config = dict(
    n_layer=11,
    d_model=448,
    n_head=7,
    n_kv_head=7,
    head_dim=64,
    d_mlp=1792,
    vocab_size=8192,
    activation='gelu',
    norm='layernorm',
    norm_place='pre',
    norm_eps=1e-06,
    positions='learned',
    qk_norm=False,
    attn_scale=0.125,
    bias='none',
    tie_embeddings=True,
    parallel_block=False,
    extras=['capped logits'],
    init='normal',
    init_std_qkv=0.0205,
    init_std_o=0.00437,
    init_std_up=0.0205,
    init_std_down=0.00437,
    optimizer='adam_atan2',
    lr=0.00062,
    lr_mult_qkv=0.5,
    beta1=0.9,
    beta2=0.99,
    lr_head=0.00656,
    grad_clip=1.0,
    warmup_steps=327,
    schedule='wsd',
    decay_fraction=1.0,
    decay_shape='linear',
    final_lr_fraction=0.0,
    batch_tokens=[32768, 65536, 98304],
    seq_len=1024,
    doc_mask=True,
    train_tokens=419400000,
    steps=6804,
    dataset='wikipedia_en',
)
Each number is 128 + 24 x the weight over its row's rms, rounded and kept within 0 to 255. Layers, rows and columns count from 0. The size above them is the row's rms in percent of the matrix's.

# layer 8 MLP up, 1792x448, rms 0.0411, rows 1007-1066, columns 0-55
size [104 112  89 107 106  89 108  95 101 108 101  99  88  97 100 115 107  94  99  98 101 101  89  95  94 100 109 114  93  91 106  98  95  92 103  91 103  88 101 102  96 100 113  97  93 104  89  96 106  91 102 107  88  97 101  86  97  97  97 101]
[[114  96 128 180 112 144  63 124  97 134 154 135 150 128 111 160 128 151 111 123 167  92 148 159 122 158 113  78 160 151  95  90 157 134 143 126  97  96 129 137 128 132 102 128 119 144 153 147 122 146 175 118 144 139 143  84]
 [129 118 132 162 122 132 123 139 141 145 125  97 111 109 148 125 127 116 149 159  97 158 124 139 103 108 156 140 191 109  79 139 164 152 159 121  91 135 104 152 149 106 161 113 111 134  99 133 128 175 179 111 105 137 113 152]
 [117 139 169 132 160 127 157  90 116  70 155 118 122 124 163 159 146 127 104 146 136 116 140 178 123 148 122 111 138 143 118  67 181  99 131 121  52 102 208 115 145 144 129 171 104 112 117 151 105 126 151 127 100 154 163  95]
 [112 127  73 157 102 100 111 120  98 128 126  99 134 157 127 111 135 104 124 187  91 162 131 167 118 158 143 159 152 137 149 136  97 121 147 170  80 100 143 104 154 147 108 114 136 114 144 149 110 101 146  97 145 136 149 147]
 [123  78 145 149 124 162 133 109 184 123 143 100  91 101 155 105  97 130 150 150 130 141 132 153 124 139 160 130 132 168 142 158 111 138 151 160 108 118  92 147 105 136 103 141 128  89 117 121 124 156 141 176 148 163 135 147]
 [139 119 156 122 115  94 144 140 153 132 157 152 134 154 171  96 115 157 169 134 129 126 141 174 125 139 157 159 128 137 116 116 128 124 110 138 114 128 182 120 126 106 142 151  95 111  79 113 184 100 109 147 113 129 109 171]
 [ 92 115 151  98  73 130  82 163 173 114 129 155 149 100 120 108 135 183 122 130 147 102 140 118 124 126 154 135 143 134  77 130 137 130 118 130 135 132 131 165  84 185 142 111 126 125 108 122 121 103 146 118 133 125  73 127]
 [137 131 154  99 132 141 137 135 110 120  84 145 137 119  77 108 141 125  95 128 154 147 160 159 132 159 106 163  96 133 116 137 158 115 113 123 156 148 137 154 166 120 122 174 112 127 140 133 145 104 119 125 148 137  96 153]
 [122  93 154 118 119 143 107 159  80 151 127 144 131  69 125 124 115 149 158 169 140  95 101 171 118 117  93 150 179 128 120 141 101 130  95  85 138 137 143 142 106 130 161 137 139  89  88 108 117 109 136 114 136 141  93 155]
 [ 73 133 127 132 124 121 127 147 135 128 122 106 142 116 123 130  90 149 142 161 121 138 181 136 122 102 154 163 169 156  54 187 110 135 153 113 130 112 154 157  96 117 103 144 144 163 145 128 118 100 108 132 121 168 136 134]
 [157 115 114 125 122 126  94 133 119 163  99 116 163 129 121 108 109 129 146 164 126 136 183 129  60 160 134 129 128 167 114 117 157 121 119 103 136 118  99 161 156 134 132 144 150 129 109 117 148 136 113 140 107 130 126  95]
 [114 164 158 106 144 160 142  99 155 143 111 141 129 114 118 140 130 122 165 102 145 110 113 133 140 179  98  78 122 167 167 113 163 146 117 151 152 153 136 130 105  95 137 164 152 122  80 136 114 121 136 107 124 118 147 111]
 [152 103 108 150 130 112 146 120 113 128 160 134 154 109 127 145 132 117 131 149  99 116 154  92 110 143 120 125 142 126 140 108 131  68 158 201 127 132 118 154 153 142 138 161 105  95 130 126 112 128 143 139 136 108 149 131]
 [102 118 112 172 168 113 116  94 160 122 137 157 145 126 141 123 152 139 115 162 161 119 135 116 137 154 145  76 142 127 128 138 134 159 147 149 108 100 141 119 100 133 123 150 119 115 135 148 115 132 157  90 119 127 117 128]
 [161 164 104 143 130 144 113 157 153 108 148 134 118 140 121 151 117 146 147 147 122 124 135 128 103 158 168 159 138 167 149 112 132 137 184 124 107 110 178 164 160 140 169 145 125 123 165 131 134 153 139 142  98 105 120 127]
 [111 132 164 117 107 140 135 135 151 107 127 141 121 121 109 101 111 137 129 136 119 139 172  89 114 114 154 147 173 119  97  84 152 158 118 107 104 114  96 151 188 157 160 128 126 111 161 122 134 156 175  87 148 153 112 124]
 [105 155 157 153  95 163 126 148 139 148 157  95 161 144 119 102 149 106 134 134 171 132 135 127 126 143 138 119 152 130 117  79 159 115 110  85 130  94  93 161 137  98 157 119 114  99 111 113 141 110 103  91 170 141 103 141]
 [131 155 141 145 167 138 110 121 119  98 158 129 106  63 142 117 111 133 160 126 107 125 158 138 115 141 173 112 158 147 128 130 107 108 133 140  82  99 100 154 120 109 102 130 119 135 151 151 131 157 123 141 135 154  95  75]
 [129 145 150 133 127 154 121 157 129 167 104 122 102 138 126 137  85 126  84 143 167 106 172 137 128 101 171 121 168 154 130  64 134 125 172 144 132  83 124 132  91 162 143 157 129 103 157 110 113 127 112 103 117 120 123 166]
 [114 130 119 118 155 143 144 160  94 128 135 135 122 113 137 131 114 101 153 194 132 120 140 126  66 139 184 123  87 113 144 104 130 128 159 166 162 154 139 149 146 151 163 149 147 142 171 111 137 110 176  72 111 161 123 130]
 [100 104 137 117 100 115  74 133 170 154 152 142 112 129 121 133 166 118 156  91 173 169 170 114 139 100 161 126 127 142  71 122 116 155 107 108 174  98 127 180 138 116 171 108 111 104 130 119 167 157 121 137 110 107 128  97]
 [161  95 120 165  82 116 119 177 156 131 113 108 103 140 164 129 133 128 150 143 134  68 126 121 117 104 134 107 200 161 125 118 142 105 136 122 123  94 159 189  91 155 144 158 135 139 104 109 146 100 119 150 103 144 163 147]
 [125 105 111 133 105 143 147 141 103 134  78 113 144 145 115 169 108 137 115 144 149 137 101 136 133 163 103 136 109 109 119 120 143 158 124 111 119 115 107  78 119 105 135 149  81 124  80 108 153 118 128 145 128 151 140 180]
 [ 96 115 134 140 120 111 134 131 129  76 136  99 141 131 139 102 125 159 101 135  88 156 134 150 111 150 122 101 177 153 130 140 122 108 164 124 104 103 159 123 129 121  96 160 153 129 142  86 124 112 120 100 156 165 155 133]
 [119 110 139 135 149 104 140 114 143 174 111 150  85  73 115 130 111 125 156 128 143  58 178 171 130 151 110 148 160 186  93 122 152 117 160 110 140  96 150 120  97 137  86 136 126 101 132 166 142  95 155 113 125 142 120 117]
 [128 168 109 131 131 107 124 143 143 107  76 129 114 128 150 137 125 159 139 158 110  70 153 138 107 101 161 111 116 167 153 122 102 116 133 158 119 140 141 174 133 158 100 152  98 121 113  68 167 128 143 145 112 133  99 125]
 [157  95 101 174 127  82 129 130 122 152 148 132 129 112  94  86 154 163 146 141 124 154 143 135 112 110 149 151 197 132 100 141 132  64 125 145 105 108 130 134 129 132 136 129 125  82 135 134 118 132 125  84 117 168 148 151]
 [108 126 133 116 164 135 133 129 138 123 117 153 127 102  93 105 145 156 124 171 122 163 132 124  98 171 174 115 144 134 113 162 166 130 167 115 105 124 106 107 217 123 156 154  99 108 125 115 137 121 129 109 149 160 181 129]
 [ 90 112 149 173 156 124 152 176  89 120 119  95 122 114 119 149 132 127 146 141 124 113 123 137 125 107 101 111 176 142 142 139 126 141 109 122 108  88 153 160 150 128 132 156 133  95 167  95 139  85 103  90 156 155 125 174]
 [140 128 148 100 128 139 110 111 100 140 116 133 120 142 111 115  68 118 100 157 165 111 168 163 119 133 138 186 130 129 120 154 165 121 128 160  87 130 135 130 151  85 138 130 156 120 114 134  83 133 141 185 148 125 137  93]
 [129 139 151 145 104 135 147  75 121 152 124 131 107 130 123 148  92 191 102 144 147 120 120 108 122 135 135 141 165 105 162 131 105 103 176 122 123  83 128 152 124 159  92 136 145 158  98 178 168 119 149 118 130 125 118  79]
 [136 133 140 175  96 112  87 125 102 146  88 182 163 103  89 152 146 127 152 177 130 137  97 124 135 138 155  83 135 113 158  97 150 116 123 178 121 122 128 111 128 104 169 121 100 134  83 108 121 104 154 165 141 116 126 110]
 [110 148 122 170 111 169 122 173 155 108 135 131 129 120 135 138 144 138 144 132 116 133 101 182 153 124 148 140 153 137 101 147 143  94  67 121 140 145  86 134 134 147 154 138 165 143 118 174 167  98 152 175 154 132 118 123]
 [130 146 131 136 145 145 130 151 113 135 159 137 168 100 129 129 110 138 120 110 123 135 128 102 138 137 135 147 183 141 104 165  90 115 109 118  93  73 156 154 153 171 106 147 120 137 143 160 149 147 164 146 135 167  92 124]
 [153 106 121 138  95 115 120 151 102 122  90 111 140 124 138 164 135 136 123 109 118 118 130 125 132 100 103 115 116 108 111 103 116 150 102 121 141 113 119 168  89 111 122 103 169 118  95 129 144 152  82 146 173 130 133 151]
 [110 190 146 123 146 118 105 126 146 148 113 117 106 116 148  98 133 182 130 101 146 133 173 129 110 135 142 177 124 136 107 130 144 113 144 120 126 107 131 123 137 140 140 167 119  82 123 152 130  96 143 139 160 108 122 149]
 [132 182 146 122 142  86 116 163 115 107 126 110 150 140 135 142 156 155 108 147 126 109 146 146 131 143 120 149 162 159 183 125 147 136 154 117 104 105 142 189 124 113  98 138 136 120 113  86 150  63 173  89 113 110 113 145]
 [144 141 149 158 144 157 123 178 156 108 160 155 132 117  99 151 100 135 171 140 159 168  95 151 108 104 104 126 143 131  86 111 162 119  95 156 140  89 113  93 150 139 115 115 136 114 108 139 177 128 167  93 171 125 143 116]
 [ 98 142 154 140 140 157  72 125 183 111 117  51  80 119 127 118 152 141 110 150 131 105 131 161 114 155 158 157 179 115 132 131 140 128 117 118 110  85 139 169 122 128 124 115 150 127 123 149 121 116 132 102 168 115 163 150]
 [119 106  99  86 108 172 127 111 156 147 113 136 110 149 120 201 134 131 149 149 106 111 175 157 110 144 128 123 131 115 174 171 128 122 145 144  94 123 162 126 144 108 154 131 151 136 133  90 139 130 157 116  96 112 167 108]
 [133  86 163 121 134 134 133  79 168 146 163 150 159 123 144 106 136 107 122 131 145 124 120 144 130 145 131 120 186 140 145 127 117 110 134 116 105 153 125 122 102 102 126 123 118  85 132 146 121 135  85 149 144 111 119  91]
 [139 116 138 122 119 147 115  88 151 137 120 104  98 144  95 164 158 134  83 111 161 148 170 145 128 130 117 136 166 112 130 121 151 153 115  75 119 150 104 178 159 149 127 132 147 147 141 168 113 112 193 150 119 115 135 115]
 [134 106 123 105 161  74 119 103 147 126 159 130 121 127 146 106 101 146 126 133 145 138 135 126 120 134 126 118 120 181 152 162 121 138 179 163 114 136 152 156 138  91 151 154 114 107  87 134 140 108 129  99 149 133 142 119]
 [162 147 119 150 139 118  93 135 105 131 140 126 107 122  82 133 117 194 113 110 133 140 114 151 110 108 157 159  84 113 144 118 137 156  96 149 107 128 125 128 111 137 119 118 103 148 157 134 124 116 163 166 160 117 129 105]
 [112  71 104 104 102  99 117 154 132 149 115 120 149 147 147 111  88 166 123 153 111 120 123 158 145  96 139 152 108 122  99 185 127 148 105 113 126 124 161  90 146 153 116 143 111 139  89 201 109 122 138 113 118 123 142 149]
 [152 163 193 135 100 144 136 115 147 104 161 108 145 114  93 145 134  81 118 120  94  92 153  87 111  99 116 109 149 134 140  95 125 107 133 172 120 102 129 174 107 138 132 126 109 137 142  95 110 101 179 134 144 120 119 123]
 [135 136 141 132 130 131 138  80 152  89 154 171 115 159 133 115  99  89 146 160 159 167 111  84 106 122 127 127 165 150 147 151 125 109 117 142 124 114 135 127 125 119  96 135 123 113 117 114 133 117 104 104 102 102 111  84]
 [ 98 135 137 152 158 118 121 102 127 118 126 108 134 106 114 100 136 144 166 148 131 149 160 125 111 158 149 140 141 130 109 170 135  92 128 154 113  96 121  91 148 216  91 142 135 125 163  92 142 115 123 126 118 181 117 107]
 [117 128 100 108 142 114 119 122  89 126 121 125 123 115 141 100 119 130 161 148 189 140 158 116 123 105 112 116 151 103 111 147 100 170 164 144  65 110 111 162 158 159 163 159 127  79  91 156 135 132 150 128 166 153 138 141]
 [110 135 158 137 126 114  73  55 111 138 107 126 142  92 107 103 135 127 149 151 123 105 118 138 118 156 132 150 151 134 108 131 144 119 158 151 138 153 122 112 128 176 140 179 102 139 125 121 132 134 138 119 134 126 138 119]
 [130 145 149 158 151 106 144 113 164 155 134 130 148 132  83 151 143 147  95 153 145 132  86 139 123 117 123 108 147 149 124 135 112 116 132 144 161 147 139 136 162 111 130 146 130 119 142 151 101 153 149 166 151 131 150 138]
 [108 175 139 116  93 117 131  90 115 112 113 165 128  76 144 130 140 113  81 166 113 136 158 120 118 152 167 119 145 114 154 169 108 100 143 104 117 123 107 143 173 133 154 114 105 141 111 113 128 161 115 121 135 177 150 151]
 [141 168 126 128 150 123 136 107 204 126 163  72 145 116  77 152 137 122 148 146 156 131 147  78 134 108 117  89 130 154 152 152 151 155 140 136 118 138 138 108  98 132  94 127 153 135 144 138 129 130 120 164 157 126 117 135]
 [141 164 176 127 135 123 113 141 144  83 168 109 143 165 168 145 106 121 133 136  94 115 135 177  99 107 128 130 150 154 154 123 160 105 143 139  30 151 158 110 131 122 116 132 139 101 114 119 104 158 146 122  96 154  80 142]
 [127 195 145 139 132 124 124 136  94 110 139  86 158  93 123 133 146 115 107 161 127 119 118 140 135 156 121  95 131 119 134 115 152  63 132 176 133 113 118 121 126 107 150 140 107  92 139 160 105  97  82  95 136 138 150  94]
 [140 149 143 191 119 119 127 117 108 158 113 135 162 129 122 115 121 146 164 128 145 119 131 164 123  89 119 147 150  99 155 123 134  99 141 107 144  94  86 118 126 112 121 161 136 139 104 126 140 107 175 138 177 131 110 138]
 [160 109 128 179 130 147 134 159  98  79 108  90 126  98 140 164 160 122 132 143 153 132 140 170 120 110 157 144 165 119 151 181  84  94 125 126 108 142 128 148 132 129 105 145 132 123 125 149  93 109 140 166 123 120 104  92]
 [110 125 160 110 105 145 127 129  92 121 122 151 137 115 117  98 135 136 111 100 128 123 138 125  96 104 201 144 151 150 120 131 120 137 127 128 106 111 100  95 159  84 123 131 173  96  78 158 151 142 123 157 136 121 133 138]
 [151  53 112 115 135 130 112 136 146 115 145 147 116 164 100 137 148 127  91 104 139 107 151 143 112 132 152  91 135 161 121 103 133 103 133 174 100 156 120 109 133 102 155 130 144 118 130 154 167 134 130 135  96 136 136 119]
 [145 147 112 112 133 132 137 129 137 175 135 130 117  87 158 114 149 168 111 151 112 123 111 144 103 135 144 144 102 130 122 145 154  99 135 150 116 142 118  87 122 161 123 151 134 100 134 126 131 104 158 150  90 146 124 104]]
# layer 8 MLP down (transposed), 1792x448, rms 0.0383, rows 1007-1066, columns 0-55
size [112 109 102 106 101  95 120  92  92 109 111  92  91  92 108 113 108 108 111 111 103 101  95  92  90 116 105 110 116  91  99  99  99  95 113  95 101 133  99  97  96  91 108  86  88  95  91  95  97  92 104 110  91 117  94  86  98  90  92  93]
[[112  84 102 156 119 140  96 103 123 162 168 130 166 140 164 108 133 182 117 122 131 111 111 127  79 134 167 150 162 104 105 151 158 172 124 118 146 131 122 103  86 159  96 131 134 135 127 114 154 140 146 101 105 130 100  95]
 [133 115 148 106 104  89 144 118 170 158 108 113 133 133 159 124 104 136 136 137 138 103 160 120 113 131 148  91 155 172 113 141  85 113 155  89 115 131 119 156 129 106 115 144 125 139 130 103 153 118 115  87 120 175 154 112]
 [167 174 114 100 119 159 167 140 149 135  86 110 146 149 102 106 122 149 114 135 128 129 129  70   0 137 112 116 143 132 123 160 121 131 147 107 116 125 136 113 144 119 148 141 114  97 147 129 145 121  76 111 140 153 104 126]
 [136 117  98  84 111 111 120 130 134 133 126 157 104 106 124 147 128  81 138 100 130 106 146  82 145 140 123 114  92 151  83 146 139 103 111 146 125 139 130 107 131 132  76 133 144  93 161 155 120 120 148 167  91 128 171 137]
 [142 125 117 100 159 105 111 170  83  91 135 160 102 134 108 157 141 102  90 102 136 181 135 134 102 125 127 138 101 172  96 133 196 139 134 133 154 116 120 165 111 138 180 113 136 121 139 148 100  99 137 123  99  77 133 123]
 [ 98  92 144 129 105 112 115 112 118  84 122 100 130  75 141 141 133 186 123 153 110 107 185 134 194 158 170  95 114 119 117 152 126 132 145 106 131 122  73 125 135 173  62  85 152 101 140 141  96 165 107 134 140 141 166 136]
 [155 106 103 122 142 152 124 131 137 122 100 102 131 135 118 140 124 140 141 145  71 111 108 111 141 161 149 101 133 106 119  94 106 133 112  95 122  71 100  93 135 150 121  89 138 103 127 130 147 190 147 109 175 132 147 117]
 [109 153  75 162 123  90 151 141 135 141 136  88  73 114 174 153 117 188 110 166 130 104 155 114 120 126 165 114 167 153 130 157  93 126 160 143 154 139 107 119 119 151  62  81 122 139  99  97 131 146 178  93 151 178 155  89]
 [138 133 161 121 151 114 121 137 130  91 162 118 112 132 122  86 122 100  97 137 154 136 110 129  68 124 106 136 105 107 156 154 128 129 113 172 135 141 141  93 121 126 156 136 134 128 117 186 139 136 161  98 154 108 138 125]
 [138 111 104 129 116 127 130 148 168  96 194 126 129 125  99 118 107 138  93 133 109 153 131 157  33  99 123 125 160 119 127 145 105 137 126 128 175 160 123 127 128 133 103 106 110 132 146 104 106 103 129 156 129 116 155 139]
 [125  98 157 110 147 141 138 140  99 104 130 120 132 108 126 137 107 161 139 157 129 112  81 171 123 146 179  89  86 106 125 121  96 100 149  98  73 120 144  96 135 121  99 125 150 158 147 140 119 132 155 123 110 119 101 132]
 [147 102 102 182 125  63 112 126 132 105 114 156 132 150 183 140  97 172 127 115 147 111 102 139 255 120 125 158 110 121  78  78 135 118 148 118 121  78 135 156  98 130  88 111 125 138 161 100 137 113 131 144 136 133 114 152]
 [130 175 115  87 105 117 145 111 148 145 130 163 133 144 161 130 145 126 118 119 197 131 134 103 124  86 155 153 145 137 136  83  99 127 102 118 122 132 123 128 140 121 142 115 140 127 141 148 117 129 122 146 131 145 118 120]
 [106 104 164 132 144 139 116 122 117 104 150 129 146 101 127 152 108 130 132 114 102 161 147 132 255 129 104 152  96 111 165 149 119 100  95  81 128 147 127 128 116 151 117 116 140 159 128  99 127 138 128 136 124 135  98 108]
 [102 116 129 201 120 144 126 156 142 146 138 122 117 106  77 108 123  96 118 140 136 134 141 110  46 113 135 112 145 142  94 108 150 102 179 123 132 127 170 150 130 142 135 129 118 121 103 161 125  85  91 109 151 137 159 107]
 [132 130 139  98 109 163 129 120 129 137 102 134 142 145 132  99 149 101 163 113 152 121 114 174 108 117 149 155 119 144 102 111 141 110 109 110 124 136 154 124 145 131 100  81 118 155 105 164 121 157  82 123  95 137 129 147]
 [158  96 121 163 150 126 174 149 110 140  71 128  87  88 114  87 123 125 142 147 127 160 115 134 142 141 147 112 135 124 135 119 142 124 102 135 147 147 117 122 156 111  98 139 117 117 136 148 142 119 123 137 130 140  92 151]
 [155 172 138 148 131 138 164 128 154 141 150  98 129 113 113 117 119 146 146 126  88 146 133 133   0 153 155  79 159 130 105 129 102 107 100 134 108 142  84 107 137 118 144 107 103 140 142  91 116 165 159 143  90 140  98  85]
 [113 137 133 113  92 122 143 106 109 117 146 103 125 111 135 156 130 136 159 140 102 131 120 161  76 139 144 114 151 100  79 124 114 116 110 108 167 103  86  84 156 161 119 127 131 156 169 106 119 138 116 128 147 125 162 103]
 [146 108 135  99 123 131 114 143 115 145 161 135 128 127 144 143  79 144  84 141 124 129  90 143 137 129 110 133 135 109  93 120 159 126 128 153 146 145 126  95 130 151 132 115 141 115 131 147  83 187 170 138 131 161 118 112]
 [113 132 117 134 104 137 156 169  72 110 151 177 114 108 139 147 118 145 119 189 107 106 118 117 110 109 133 133 118  85 119  76 146 157 119 171  94 135 115 161 144 135 113 122 119 140 142 139  78 145 143 155 161 123 135  96]
 [111 146 129 114 153 157 113 153 104 104 141 157 129 142 115 111 112 130  89 159 128 142 127 132  82 121 132 130 112 106 137 106 177  87 109 138 131 145 122 151 151 143  80 111 102 104 124 136  86 160 141 146 104 154 119 127]
 [113 144 131 167 167 145 111 143 131  96 128 155 148 152 149 110 125 128 111 135  77 146 139  93  95 112 126  87 128 137 146  88 131 100 160 122 136 160 108 127 131 131 117 120 132 100 140 121 150 112 124 119 108 110 136  75]
 [147 149 127  85 153 125  88 155 101 143 115 110 138 114 106 138 185 146 165 156 148 120 149 154 255 104 127 140  88 131 140  94 155 136 132 176 108 144 156 198 151 117 124 157 107 110  81 168 158 125 135 188 111 122 113 149]
 [112 135 150 123 118 130  97 118 133 123  98 155 134 139 132 150  97 139  64 136 127  75 139 117 122 118 124 132  78  83 147 137 140 138 105  88 129 100  91 146 116 129 127 120  75  87 165 133 160 158 131 151 153 177 147  86]
 [119 117 115 152  98 143 166 125 107 123 115 122  99 132 155 161 100 115 139 123 103 149 166 130  39 129 142 128 125 135 162  84 107 135 135 139 120 135 124  75 151 114 116 108 148 149 138 141 143 145 131 118 131 129 115 127]
 [136 178 117 102  91 168 141 137 108 116 109 142 172 130 157 120 131  95 130 135 112 119 128  83  96 125 110 123 124 140 106 109  96 123 116 121 129 111 115 155 153 132 101 169 120 137 146 102 123 157 121 126 119 129 124 134]
 [148 112 115 109 103 110 126 131 170 112 134  68 130 100 126 120 109 113 164 128 122 109 127 168  95 153 131 155 132 156 158 130 142  97 132 124  92 142 132 155 120 113 140 113 117 141 132 113 119 106 146 148  84 113 127 128]
 [131 130  96 136 137 126 135 116 130 125 128 120 124  99 116 118 107 126 140 103 125  79 123 149  22 110 111 134 168 134 122  95 122 101  99 146 145 141 114 138 181 135 128 146 101 127 106  94  88 157  94 175 109 135 104 151]
 [130 129 152 142 166 151 114 170 149 165 140 120 135 101 147 159  76 125 153 127  78 151 119 116   6 185 146 118 123 114 180 154 136 129 144 131 135  97 118 122 118 151  89  84  83 119 141 146 161 160 144 116 111 134 140  99]
 [149 117  63 143 150 126 121 168 138 131 121 124 124 128 134 124 178 119 180 166 139  97 163 150 214 133 136 150  91 138 114 147 164 125  76 125 112 174 122 101 139 104 135 149 144  95 171 150  92 127 101 117 138 141 163 138]
 [136  96 140 121 112 130  87 155  98  99 147 110 146  79 105 118 115  97 190 112 167 106 132 150 124 126 126 109 169  88 152 145 118 125  95  94 124 124  85 139 148 154 166 147 139 114 167 119 130 135 133 127 113 113 149 134]
 [186 123 145 147 119 124 111 132 127 155 118 103 101 127 141 135 116 125 130  94 147 141 103 116  76  98 132  88  91 119 135 122 108 126 139 141 102 138 136 145 120 144 111 158  66  99  84 143  94 167 150 120  88 110 111 125]
 [103 113 127 110  89 125 110 105  78 134 124 103 174 122 163 154 108 113 149 114 118 133 182 134  76 159 104 117 119 116 132 122 115 125 170 112 171 152 110 152 118 138 157 134 135 131 123 111 142  84 161 161 134 178 160 144]
 [131 180 140 134 114 142 105 177 117 133 133 166  85 150 125 142 101 135 109 164 110 136 118 142  87 135 143 116 119 110 144 139 122 115 161 153 112 127 106 114 118 154  94 115 146 107 121 127  77 127 105 140 124 137 112  93]
 [144 118 144 112 113 164 153 115 135 123 155  93 109  98 165 169 102 129  87 152 108 111 128 167  53 156 128  87 139 141 114 135 109 127 109 120 134 146  97 120 118 115 126  79 104 165 122 109 135 179 124 156 124 145 160 106]
 [124 148 146 141 123 146 128 155 138 149  93 140 128 161 164 151 116 129  96  77 154 111 153 131 134  86 149 117 137 120 114 143 171  72 113 142  92 106 143 144 120 153 142 148 129 138 143 135 170 142 109 120 150 163 118 106]
 [135 133 147 164 116 152 153 120 157 119 118 136 142 137 107 104 127 133 124 171  96 117 104 138  31 163 121 105 105 111 125 150  99 129 125 139 112 109 105 103 145 120 139  98 154  92 146  96 121 150 159 113 177 157 150 159]
 [140 134  95 143 105 170 175 134 147 122 110 116 157 110 130 122 112 118 186  94 102 131 134 154 181 114 102 133 100 125 163 160 121 112 121 140  96 147 124 112 137 143 128 162 132 121 146 108 109 161 138 140 126 138 137 133]
 [138 142 145 138 139 128 134 139 167 155 109  94 150 115 127 122 109 126 155 132 130 144 117 149   0 146 114 112 108 147 119 123 124  95 142 107 167 131 103 125 151 139 144 120 124 122 150 150 118 171 130 115 153 161 148 120]
 [106  81 143 124 106 136 123 187 128 113 135 117 156 133 159 133 126 123  80 145 119 152 151 174  54 136 163 144 144 131  91 129 123 140 118 141 109 162 156 145 122 115 139 143 118 116 146 146 128 144 135 119  96 137 124  93]
 [126 119 156 139 156 110  85 173  93 173 122 131 106 137 147 110 107 156 119 123 138 125 132 140 142 115 173 159 134 161  97 122 144 147 154 165 154  97 101 151 150 112 111 132  99 131 157 126 121 140 142  96 104 149 105 149]
 [105 147 156 130 124 130 125 130  77  98  97 161 126 140 118 136 111 111 101 134 124 135 127 167 255 129 132 166 114 118 161 163 117 125 123 121 134 113 147 122 172 123 169 118 137 140  99  79 135 139 120 159 124 149 134 138]
 [101 126 129  79 107 144 130 105 172 137  86 112 144 155 149 136 151 125 126 132 136 131 133  98 185 168 128  77 181 163 122 123 114 110 166 123 134 120 135  98 145 132 135 138 126 105 101 117 153 137 110 110 126 132 158 112]
 [189 173 153 175 132 135 140 126 155 132 154 133 106 127 106 161 117 135 128 130 138 117 121 111  69  84  75 106 123 170 139 117 150 165 139 166 129 135  95 145  77 109 127 128 130 119 114  79 127 183 146 152 136 164 105 107]
 [132 164 101 130 149  74 113 150 143 147 109 190 115 137 133 122 157 119  98 175 108 128 122 160 255  98 151  85 179 120 151 153 116 134 146 165 125 144  97 127 143 119 148 160 145 103  75  94 102 127 152 138 113 135 132 140]
 [123  75 128 113 168 139 103 153 125 157 119 102 152 102 142 166 110 157 130 133 113 101 124 182 120 129 146 128 110 143 117 147 103 134 156 122 135 142 133 156 104 145  86 126  97 114 127 121  98 120 132 134 142 156 130 165]
 [101 133 111 129 127 111 136  99 131 104 126 150 125 123 127 108 148 139 143 100 128 112 159 188  26 144 148 117 156 135 133 111 130  99 152 152 144 122 144 129 174 161 110 110 143 114 141 148 153 159 128 129  83 139 113 143]
 [146 140 130 104 141  87 153 104 146 113 148 135 122  97 101 125 133 169  78 114 129 102  89 119 198 141 143 143 114 162 164 102 169 126 131 133 132 110 152 118  96 115  86 117 162 141 154 115 120 117 147 140 111 179 135 128]
 [132  83 162 151 191 144 130 120 103 113 112 101 116  59  97 126 124 109 106 114 133 115 164 188  13 105 123 105  97 124 155 102 105 101 121 152 101 117 141 158 115 103 148 152 137 140  91 196 144 119 156 174 187 124 134 123]
 [144 140 136 170 167 132 115  84 137 151 133 121 118 111 129 185 123 120 115 133 121  78 143 169 166 134 162 136 146 154 168 133 117 121 111  96 174 134 133  90 132 173 124  59 115 144 102 110 121 130 119 122 168 148 108 103]
 [156 128 157 166 124 115 156  94 104 141 160 150 129 113 127 135 111 165 133 141 109  77 126 177 124 103 113 128  96 150 101 120 154 110 110 140 142 154 158 159 103 131 115 122 112 155 102 121 160  96 136 126 127  68 112 104]
 [131 130 125 127 112 104 161 157  74 124  81 143  96 171 160 175 114 115 106 105 144  97 101 160 135 116 163 142  96 136  98 103  76 120 137 123 121 170 100 152 123  99 198 105 149 136 105 157 101  84 139 123  80 123 145  86]
 [159 136 118 127 112 141 116 155 153 122 128 100 145 157 116 148  53 101 128 132 111 155 102 121 113 114 137  92 130 140 139 128 127 130 102 117  98 143 161 120 109 141 103 121  72 140 107 142 118 134 162 120 130 169 122 109]
 [134 113 144 132 153 105 106  87 163 141 112 156  92 126 124 127 133 128 119 111 120 105 105 145 243  79 147 129 109 148 118  98 134  96 142 133 139  86 138  95 140 150 116 104 141 115 124 113 151 107 120 146 130 148 137 116]
 [153 111 141 127 155 113 136 116 144  83 112 134 116 111 133  81 135 126 133 121 131 115 105 104  64 158 159 127  94 142 147 134  92 138 122 149 143 180 113  84 134  99 153 152 152 155 118 130 108 116 149 118  86 161  88  92]
 [134 129  99 129 145  89 145 127 125 106 118 132 115 118  85 113 101 123 107 173 142 100 130 113  52 131 105  75 112 128 121 154 140 143 117 132 107 160 122 125 136 103  70 144 122 145 148 127  96 113 126 149 170 137 123 196]
 [116 116 133 128 107 147 149 102 151 118 131  66 149 105 113 117 129 137 154  98 108 161 136 114  19 146  90  36 103 132 130 132 154 126  97 140 106 107 136 142 159 109 131 147 152 126 202 119  97 130 157 151 123 114 111 125]
 [ 97 131 128 121 135 118 137 129 120 118 144  99 115 136 149  98 104 109 143 148 134 151 120 153 112  98 135 112  87 111 125 136 113 130 137 106 148 119 167 120 124 120  95 122 164 174 144 115  91 101 147 117 169 143 105 117]
 [117 131 111 116 187 102 107  70  75 114 145 153 121 142 150 131 124 134 169 112 115  85 121 118  48 130  73 119 105 114 113 138 148 176 132  97 123 158 137 142 112 146 104 135 163 143 126 139 108 141 169 119 122 149 153 109]]